Each number is 50 + 10 x the weight over its row's rms, rounded and kept within 0 to 99. Layers, rows and columns count from 0. The size before them is the row's rms in percent of the matrix's.

# v: layer 13 attention value, 320x320, rms 0.102, rows 46-63, columns 0-79
# o: layer 13 attention output (transposed), 320x320, rms 0.12, rows 46-63, columns 0-79
# q: layer 13 attention query, 320x320, rms 0.0639, rows 64-65, columns 0-79
# k: layer 13 attention key, 320x320, rms 0.0649, rows 64-65, columns 0-79
v46 080:50 46 39 47 53 56 68 44 59 19 54 46 44 61 54 43 36 47 62 45 31 43 53 51 50 61 49 58 68 36 53 54 56 41 58 50 43 44 49 39 46 52 48 61 57 52 49 66 44 36 46 54 53 49 41 61 56 72 66 36 55 49 52 44 38 26 49 59 46 47 45 43 39 49 57 56 50 50 57 43
o46 085:47 75 72 46 49 52 63 50 55 53 52 42 55 45 56 57 64 49 44 62 35 57 49 40 44 61 43 67 18 54 47 61 43 60 45 36 57 58 40 35 50 63 55 54 42 50 59 49 53 34 51 37 44 54 73 67 34 46 41 53 58 40 55 43 64 55 29 34 54 38 64 52 46 58 43 52 58 47 44 58
v47 077:47 50 64 40 41 46 58 48 54 63 57 40 63 65 63 39 47 40 68 59 47 32 65 48 56 59 65 58 52 39 55 59 52 51 58 65 56 36 65 53 36 72 31 38 67 48 51 56 48 41 38 64 41 63 44 59 61 36 37 49 54 34 61 30 42 47 55 56 60 55 49 51 53 58 52 53 44 57 37 32
o47 078:49 49 62 83 66 43 42 43 45 47 59 51 56 50 40 53 41 57 60 51 42 55 40 49 42 40 49 46 50 35 45 56 47 43 45 51 55 76 55 63 52 38 52 63 37 59 51 50 49 58 48 55 40 54 41 53 57 58 48 65 59 75 30 48 46 34 58 41 41 54 40 80 42 43 62 56 62 66 37 63
v48 083:52 43 65 55 64 51 44 52 45 62 40 52 50 69 43 43 51 41 51 55 57 52 60 59 42 28 37 35 70 62 29 46 49 55 76 61 57 56 66 55 52 50 71 54 29 47 55 34 57 55 42 48 51 54 46 44 71 53 57 49 45 48 77 52 47 29 52 50 46 41 67 51 61 63 66 57 51 68 39 49
o48 084:49 57 47 47 56 45 49 36 62 60 52 68 62 52 41 38 40 62 66 49 59 42 65 46 23 51 59 67 31 61 48 55 58 39 37 37 67 57 54 35 41 31 45 37 50 56 34 44 50 60 45 54 71 50 68 64 59 61 63 52 48 58 52 50 32 37 63 42 55 57 18 60 42 42 56 63 55 45 42 42
v49 078:47 41 38 63 68 45 45 51 51 54 49 41 49 56 69 54 48 37 53 46 69 60 57 45 62 45 45 45 66 24 58 34 47 35 42 59 52 33 56 55 46 56 38 40 44 56 52 45 63 47 46 62 57 38 37 68 52 51 52 52 67 47 71 58 73 57 41 46 53 68 41 44 52 47 61 43 32 46 45 41
o49 074:47 28 50 35 49 67 56 50 60 53 59 48 69 44 45 40 53 56 56 49 32 48 54 56 53 41 43 57 34 59 30 35 56 40 57 64 46 40 46 51 33 54 42 53 69 41 47 47 56 47 51 59 44 42 34 60 62 30 61 29 38 29 61 70 42 43 56 53 59 66 63 64 45 49 39 50 67 73 49 70
v50 082:55 56 60 49 60 50 58 47 37 45 53 42 49 51 57 69 75 49 52 31 27 46 45 58 42 47 65 61 47 47 68 44 49 43 45 50 55 56 49 33 59 65 52 41 56 68 39 58 40 58 30 25 47 78 63 40 18 44 29 38 46 41 47 59 35 57 50 48 65 59 40 39 60 32 45 65 38 63 56 50
o50 080:46 40 47 39 59 30 34 57 62 62 42 51 66 53 41 27 31 45 36 63 48 43 58 50 34 46 63 33 63 40 79 63 46 72 56 27 71 32 60 49 49 40 33 63 28 46 53 57 49 58 50 55 46 40 55 35 56 46 63 70 41 66 37 56 45 54 64 46 48 48 52 60 44 47 41 46 59 52 61 40
v51 078:39 54 46 47 60 47 51 49 59 48 55 64 62 53 47 22 41 62 72 52 43 60 52 65 36 53 48 46 53 54 35 55 59 52 54 70 46 69 53 41 30 54 48 40 48 68 36 61 30 34 43 35 49 61 41 53 33 52 47 52 43 55 61 52 55 55 59 52 58 61 51 52 60 36 47 74 59 51 58 36
o51 081:66 53 53 60 43 56 48 49 36 66 35 59 41 58 53 50 57 48 56 56 63 38 52 44 53 36 46 45 46 49 69 32 59 50 53 45 61 28 45 69 57 43 28 45 48 39 58 58 57 50 64 43 36 44 53 50 70 47 60 45 60 49 58 69 57 52 40 42 45 62 60 39 68 52 43 43 55 67 50 54
v52 081:46 43 49 57 35 46 48 51 40 71 48 56 49 54 46 46 51 39 37 56 55 52 47 52 43 34 38 61 63 61 50 50 45 42 54 54 37 32 56 54 42 64 49 68 62 66 59 47 36 59 67 55 50 57 54 52 59 53 50 51 54 46 52 50 50 47 40 58 64 35 58 32 52 34 43 33 49 58 51 53
o52 079:35 58 61 46 53 56 42 53 53 22 47 61 38 48 64 58 37 64 41 49 61 41 52 46 36 48 36 57 51 65 65 53 62 68 60 50 60 67 57 47 40 49 42 46 58 59 53 64 57 58 52 47 35 77 46 64 69 64 59 54 42 55 50 43 48 48 57 33 55 54 51 55 54 59 62 50 54 45 54 63
v53 083:57 45 38 40 52 37 50 49 62 52 63 56 51 42 48 39 49 36 58 30 49 35 51 30 37 48 51 41 70 52 43 44 63 35 33 59 59 42 51 61 59 52 35 27 48 71 45 41 51 64 55 66 44 43 60 55 55 66 46 47 50 45 48 46 54 50 48 34 53 71 56 48 41 60 55 56 48 63 46 36
o53 086:56 48 59 61 53 45 45 65 52 49 42 53 35 45 38 48 63 51 51 56 59 51 45 52 48 47 52 53 48 41 20 43 50 63 66 42 35 73 51 55 43 64 41 51 55 48 58 59 52 38 64 50 47 60 42 35 45 31 54 58 69 46 50 71 54 57 47 58 53 57 63 52 47 54 33 48 40 47 40 53
v54 082:51 58 56 69 59 57 54 45 74 40 41 44 71 51 53 56 34 67 53 44 35 46 39 54 36 46 54 41 54 47 31 60 41 43 59 37 54 38 53 49 32 35 61 53 44 51 48 39 72 55 45 38 41 66 54 50 56 44 61 39 65 48 35 61 44 51 43 49 50 51 37 67 63 45 51 36 38 58 63 60
o54 081:55 34 49 51 47 52 48 40 41 45 43 68 61 39 49 44 60 56 53 48 49 54 56 36 51 61 57 58 56 60 60 41 51 56 47 42 55 30 44 35 52 50 57 39 35 53 66 60 44 42 46 66 46 45 54 40 68 51 43 56 72 52 56 55 29 47 55 65 54 71 52 60 50 38 45 57 50 42 34 48
v55 085:47 61 55 46 61 47 64 36 40 53 44 60 32 59 51 64 66 57 44 27 65 51 63 38 49 54 46 51 65 46 53 35 45 63 46 57 41 55 51 55 53 42 47 35 36 44 44 56 61 40 58 48 49 49 31 48 42 58 56 67 52 54 54 44 45 49 51 67 55 56 43 56 39 37 61 53 42 55 49 47
o55 084:55 43 65 47 44 67 30 57 37 29 51 52 63 51 49 48 31 47 54 61 43 52 39 51 40 38 39 60 49 42 32 44 41 54 40 49 34 48 46 57 43 47 46 61 49 42 53 62 36 80 43 57 66 44 56 44 45 36 49 59 45 20 33 62 73 41 41 51 71 50 49 55 55 53 51 31 59 43 58 51
v56 071:41 45 47 32 30 51 48 43 73 50 46 40 76 47 45 67 55 45 54 33 51 30 47 45 62 51 53 49 42 39 35 37 45 53 38 43 40 52 44 62 38 61 54 70 53 59 56 46 37 56 56 55 45 34 40 50 38 30 51 40 60 60 53 40 34 48 55 51 55 35 48 61 60 44 68 39 42 54 52 32
o56 071:59 48 37 57 54 45 40 53 25 36 54 47 57 50 41 41 47 48 50 22 49 66 53 48 46 44 55 38 56 52 35 66 32 57 55 50 55 62 51 26 64 36 31 71 47 55 35 44 58 70 51 37 53 51 57 36 50 30 46 63 49 57 40 46 31 54 62 49 49 46 70 46 47 62 33 49 43 51 45 52
v57 080:57 65 52 56 47 63 47 64 47 43 26 41 67 56 61 52 39 38 49 59 57 77 48 61 54 47 51 51 39 47 57 57 36 62 53 30 52 30 46 35 35 45 36 31 55 47 66 57 41 52 56 50 45 38 49 48 49 51 62 42 50 42 50 48 52 54 33 61 66 57 52 48 61 33 49 49 42 49 60 53
o57 081:57 27 66 38 60 42 48 51 51 43 41 55 32 41 60 36 44 53 61 48 48 41 58 45 52 66 50 74 69 38 56 36 45 49 41 49 50 47 66 72 39 59 41 60 40 39 45 34 27 38 51 55 80 67 55 74 47 40 44 64 31 59 38 37 42 61 47 40 50 39 62 75 39 48 46 66 35 53 32 42
v58 078:56 44 45 48 59 51 58 55 42 45 53 50 38 60 46 42 52 64 59 51 52 39 40 40 43 26 38 37 55 35 61 59 33 34 53 32 60 55 46 54 49 43 34 41 54 58 41 51 53 53 62 41 39 46 30 57 42 47 42 41 53 50 34 59 35 61 55 57 43 52 56 58 53 40 40 46 53 61 61 67
o58 078:50 71 59 47 37 51 52 44 66 49 69 38 61 41 61 62 69 42 54 60 47 43 59 77 63 60 58 49 60 69 40 66 30 52 43 41 48 60 42 45 67 62 45 46 47 51 45 41 52 51 45 54 51 48 68 33 53 51 54 46 62 36 44 64 41 55 56 43 59 31 55 53 58 33 40 45 32 44 33 41
v59 080:48 51 33 34 50 56 46 36 33 48 44 47 65 50 61 34 57 46 51 43 49 45 80 50 51 55 46 51 58 59 31 51 54 49 51 41 45 56 52 41 49 43 45 52 43 33 40 53 66 45 61 62 66 53 63 64 53 48 34 46 51 38 55 47 69 30 60 52 49 50 56 70 64 60 57 19 66 49 38 72
o59 079:62 46 52 49 54 48 53 67 42 49 42 57 34 51 64 62 40 62 56 49 37 58 38 48 50 44 46 52 51 63 67 48 69 52 33 47 50 64 59 48 42 48 54 58 48 71 49 22 35 65 52 46 49 58 49 48 30 58 55 53 53 41 52 43 35 70 48 48 44 50 47 50 44 44 51 61 43 37 53 50
v60 083:61 31 38 57 67 55 31 64 63 54 52 32 31 41 43 29 53 62 63 46 65 43 46 68 46 58 42 67 44 33 40 40 38 56 39 37 60 49 40 64 42 75 66 55 47 37 47 40 76 56 53 41 49 52 49 56 54 65 60 49 44 46 58 36 66 53 38 45 57 34 53 45 43 43 36 41 62 75 35 58
o60 080:54 42 36 59 56 74 72 55 26 56 59 66 59 49 62 44 52 61 60 38 52 49 54 57 45 41 65 45 50 58 50 58 55 46 27 61 43 62 44 57 43 39 39 44 57 49 61 61 41 46 46 35 60 56 42 61 61 40 50 39 62 55 39 58 62 38 49 51 61 50 31 35 36 39 64 37 40 16 42 56
v61 082:54 44 30 59 77 74 55 41 51 57 51 46 58 52 50 52 51 59 64 49 52 71 42 47 55 43 44 63 49 49 54 53 52 51 56 57 59 49 48 44 57 35 67 65 49 49 38 62 62 60 47 54 43 43 47 45 39 45 54 57 49 58 62 51 46 49 57 50 54 30 41 59 52 45 45 45 46 52 55 53
o61 080:56 65 54 31 35 49 65 59 63 56 52 62 59 39 52 66 39 51 35 49 44 42 49 55 57 29 51 55 49 58 56 44 56 50 57 49 36 68 55 49 54 37 42 42 54 53 42 45 52 55 46 61 50 49 41 38 61 41 78 50 51 50 50 48 49 55 39 47 46 60 53 40 47 53 45 54 62 63 46 63
v62 080:58 43 61 48 49 55 48 42 45 32 46 55 60 57 41 41 37 64 48 54 59 56 46 58 59 60 38 41 44 48 66 49 37 50 45 48 53 56 30 47 58 50 50 51 50 38 42 49 37 35 42 37 38 55 67 67 34 30 64 48 45 33 60 40 59 47 46 56 58 53 66 63 53 44 55 50 53 55 44 60
o62 080:47 51 54 63 50 49 54 63 48 66 41 50 50 58 63 53 47 45 50 31 45 44 53 64 51 41 49 43 58 44 39 45 59 64 51 49 52 60 61 39 38 50 38 76 50 47 60 49 56 52 67 48 65 55 36 65 75 56 43 47 22 47 44 68 50 49 49 39 66 47 40 40 54 13 49 66 57 35 43 39
v63 082:50 60 39 47 72 45 77 63 29 42 63 49 53 63 58 33 58 54 56 31 66 61 38 50 51 51 55 56 57 54 45 53 56 58 55 53 39 60 64 58 44 37 45 31 50 58 50 43 51 63 49 48 37 34 67 34 64 51 56 44 38 52 57 47 48 38 55 50 50 59 40 61 53 39 38 45 43 62 67 67
o63 083:36 41 56 49 28 47 59 58 50 55 47 34 61 27 52 52 45 45 47 52 55 57 37 54 52 49 47 64 44 40 60 45 69 62 41 34 55 33 47 54 52 49 39 47 40 51 37 41 50 48 60 38 63 41 48 48 44 55 55 43 36 54 46 61 55 35 50 51 40 50 55 62 48 52 35 45 43 58 56 49
q64 107:45 36 52 78 38 42 60 48 60 58 50 41 46 75 51 39 40 49 47 32 53 59 25 42 45 66 49 58 50 34 47 26 54 60 64 71 46 55 32 46 47 41 56 35 42 60 41 32 41 42 46 42 73 52 40 43 58 45 63 27 52 46 48 65 54 45 44 34 47 48 60 45 60 47 57 61 35 66 47 40
k64 111:56 47 44 55 58 40 47 70 47 58 40 49 38 58 49 57 41 40 40 33 60 64 48 61 60 59 55 41 47 43 40 50 58 44 69 45 39 46 44 33 55 33 54 48 33 47 41 48 42 40 59 66 55 50 72 61 58 49 44 41 30 65 82 49 45 57 39 60 57 51 51 48 61 48 37 81 54 48 33 59
q65 109:40 44 36 61 44 52 31 46 41 50 40 47 56 51 56 33 52 48 49 58 43 46 50 53 47 59 43 29 57 67 70 68 66 44 39 46 43 35 52 38 48 17 50 46 57 36 61 67 51 66 50 64 45 64 41 49 67 59 59 40 46 54 40 37 61 58 33 35 50 42 49 51 37 56 47 38 63 40 64 56
k65 114:55 55 55 51 53 56 74 62 43 52 57 50 30 65 46 45 59 60 59 54 42 56 69 70 55 60 51 49 73 50 48 53 39 37 43 55 41 53 59 38 55 30 59 64 48 48 39 45 55 62 53 51 43 46 45 41 40 45 43 43 37 46 53 48 35 42 55 46 58 50 57 48 39 35 52 42 34 52 58 48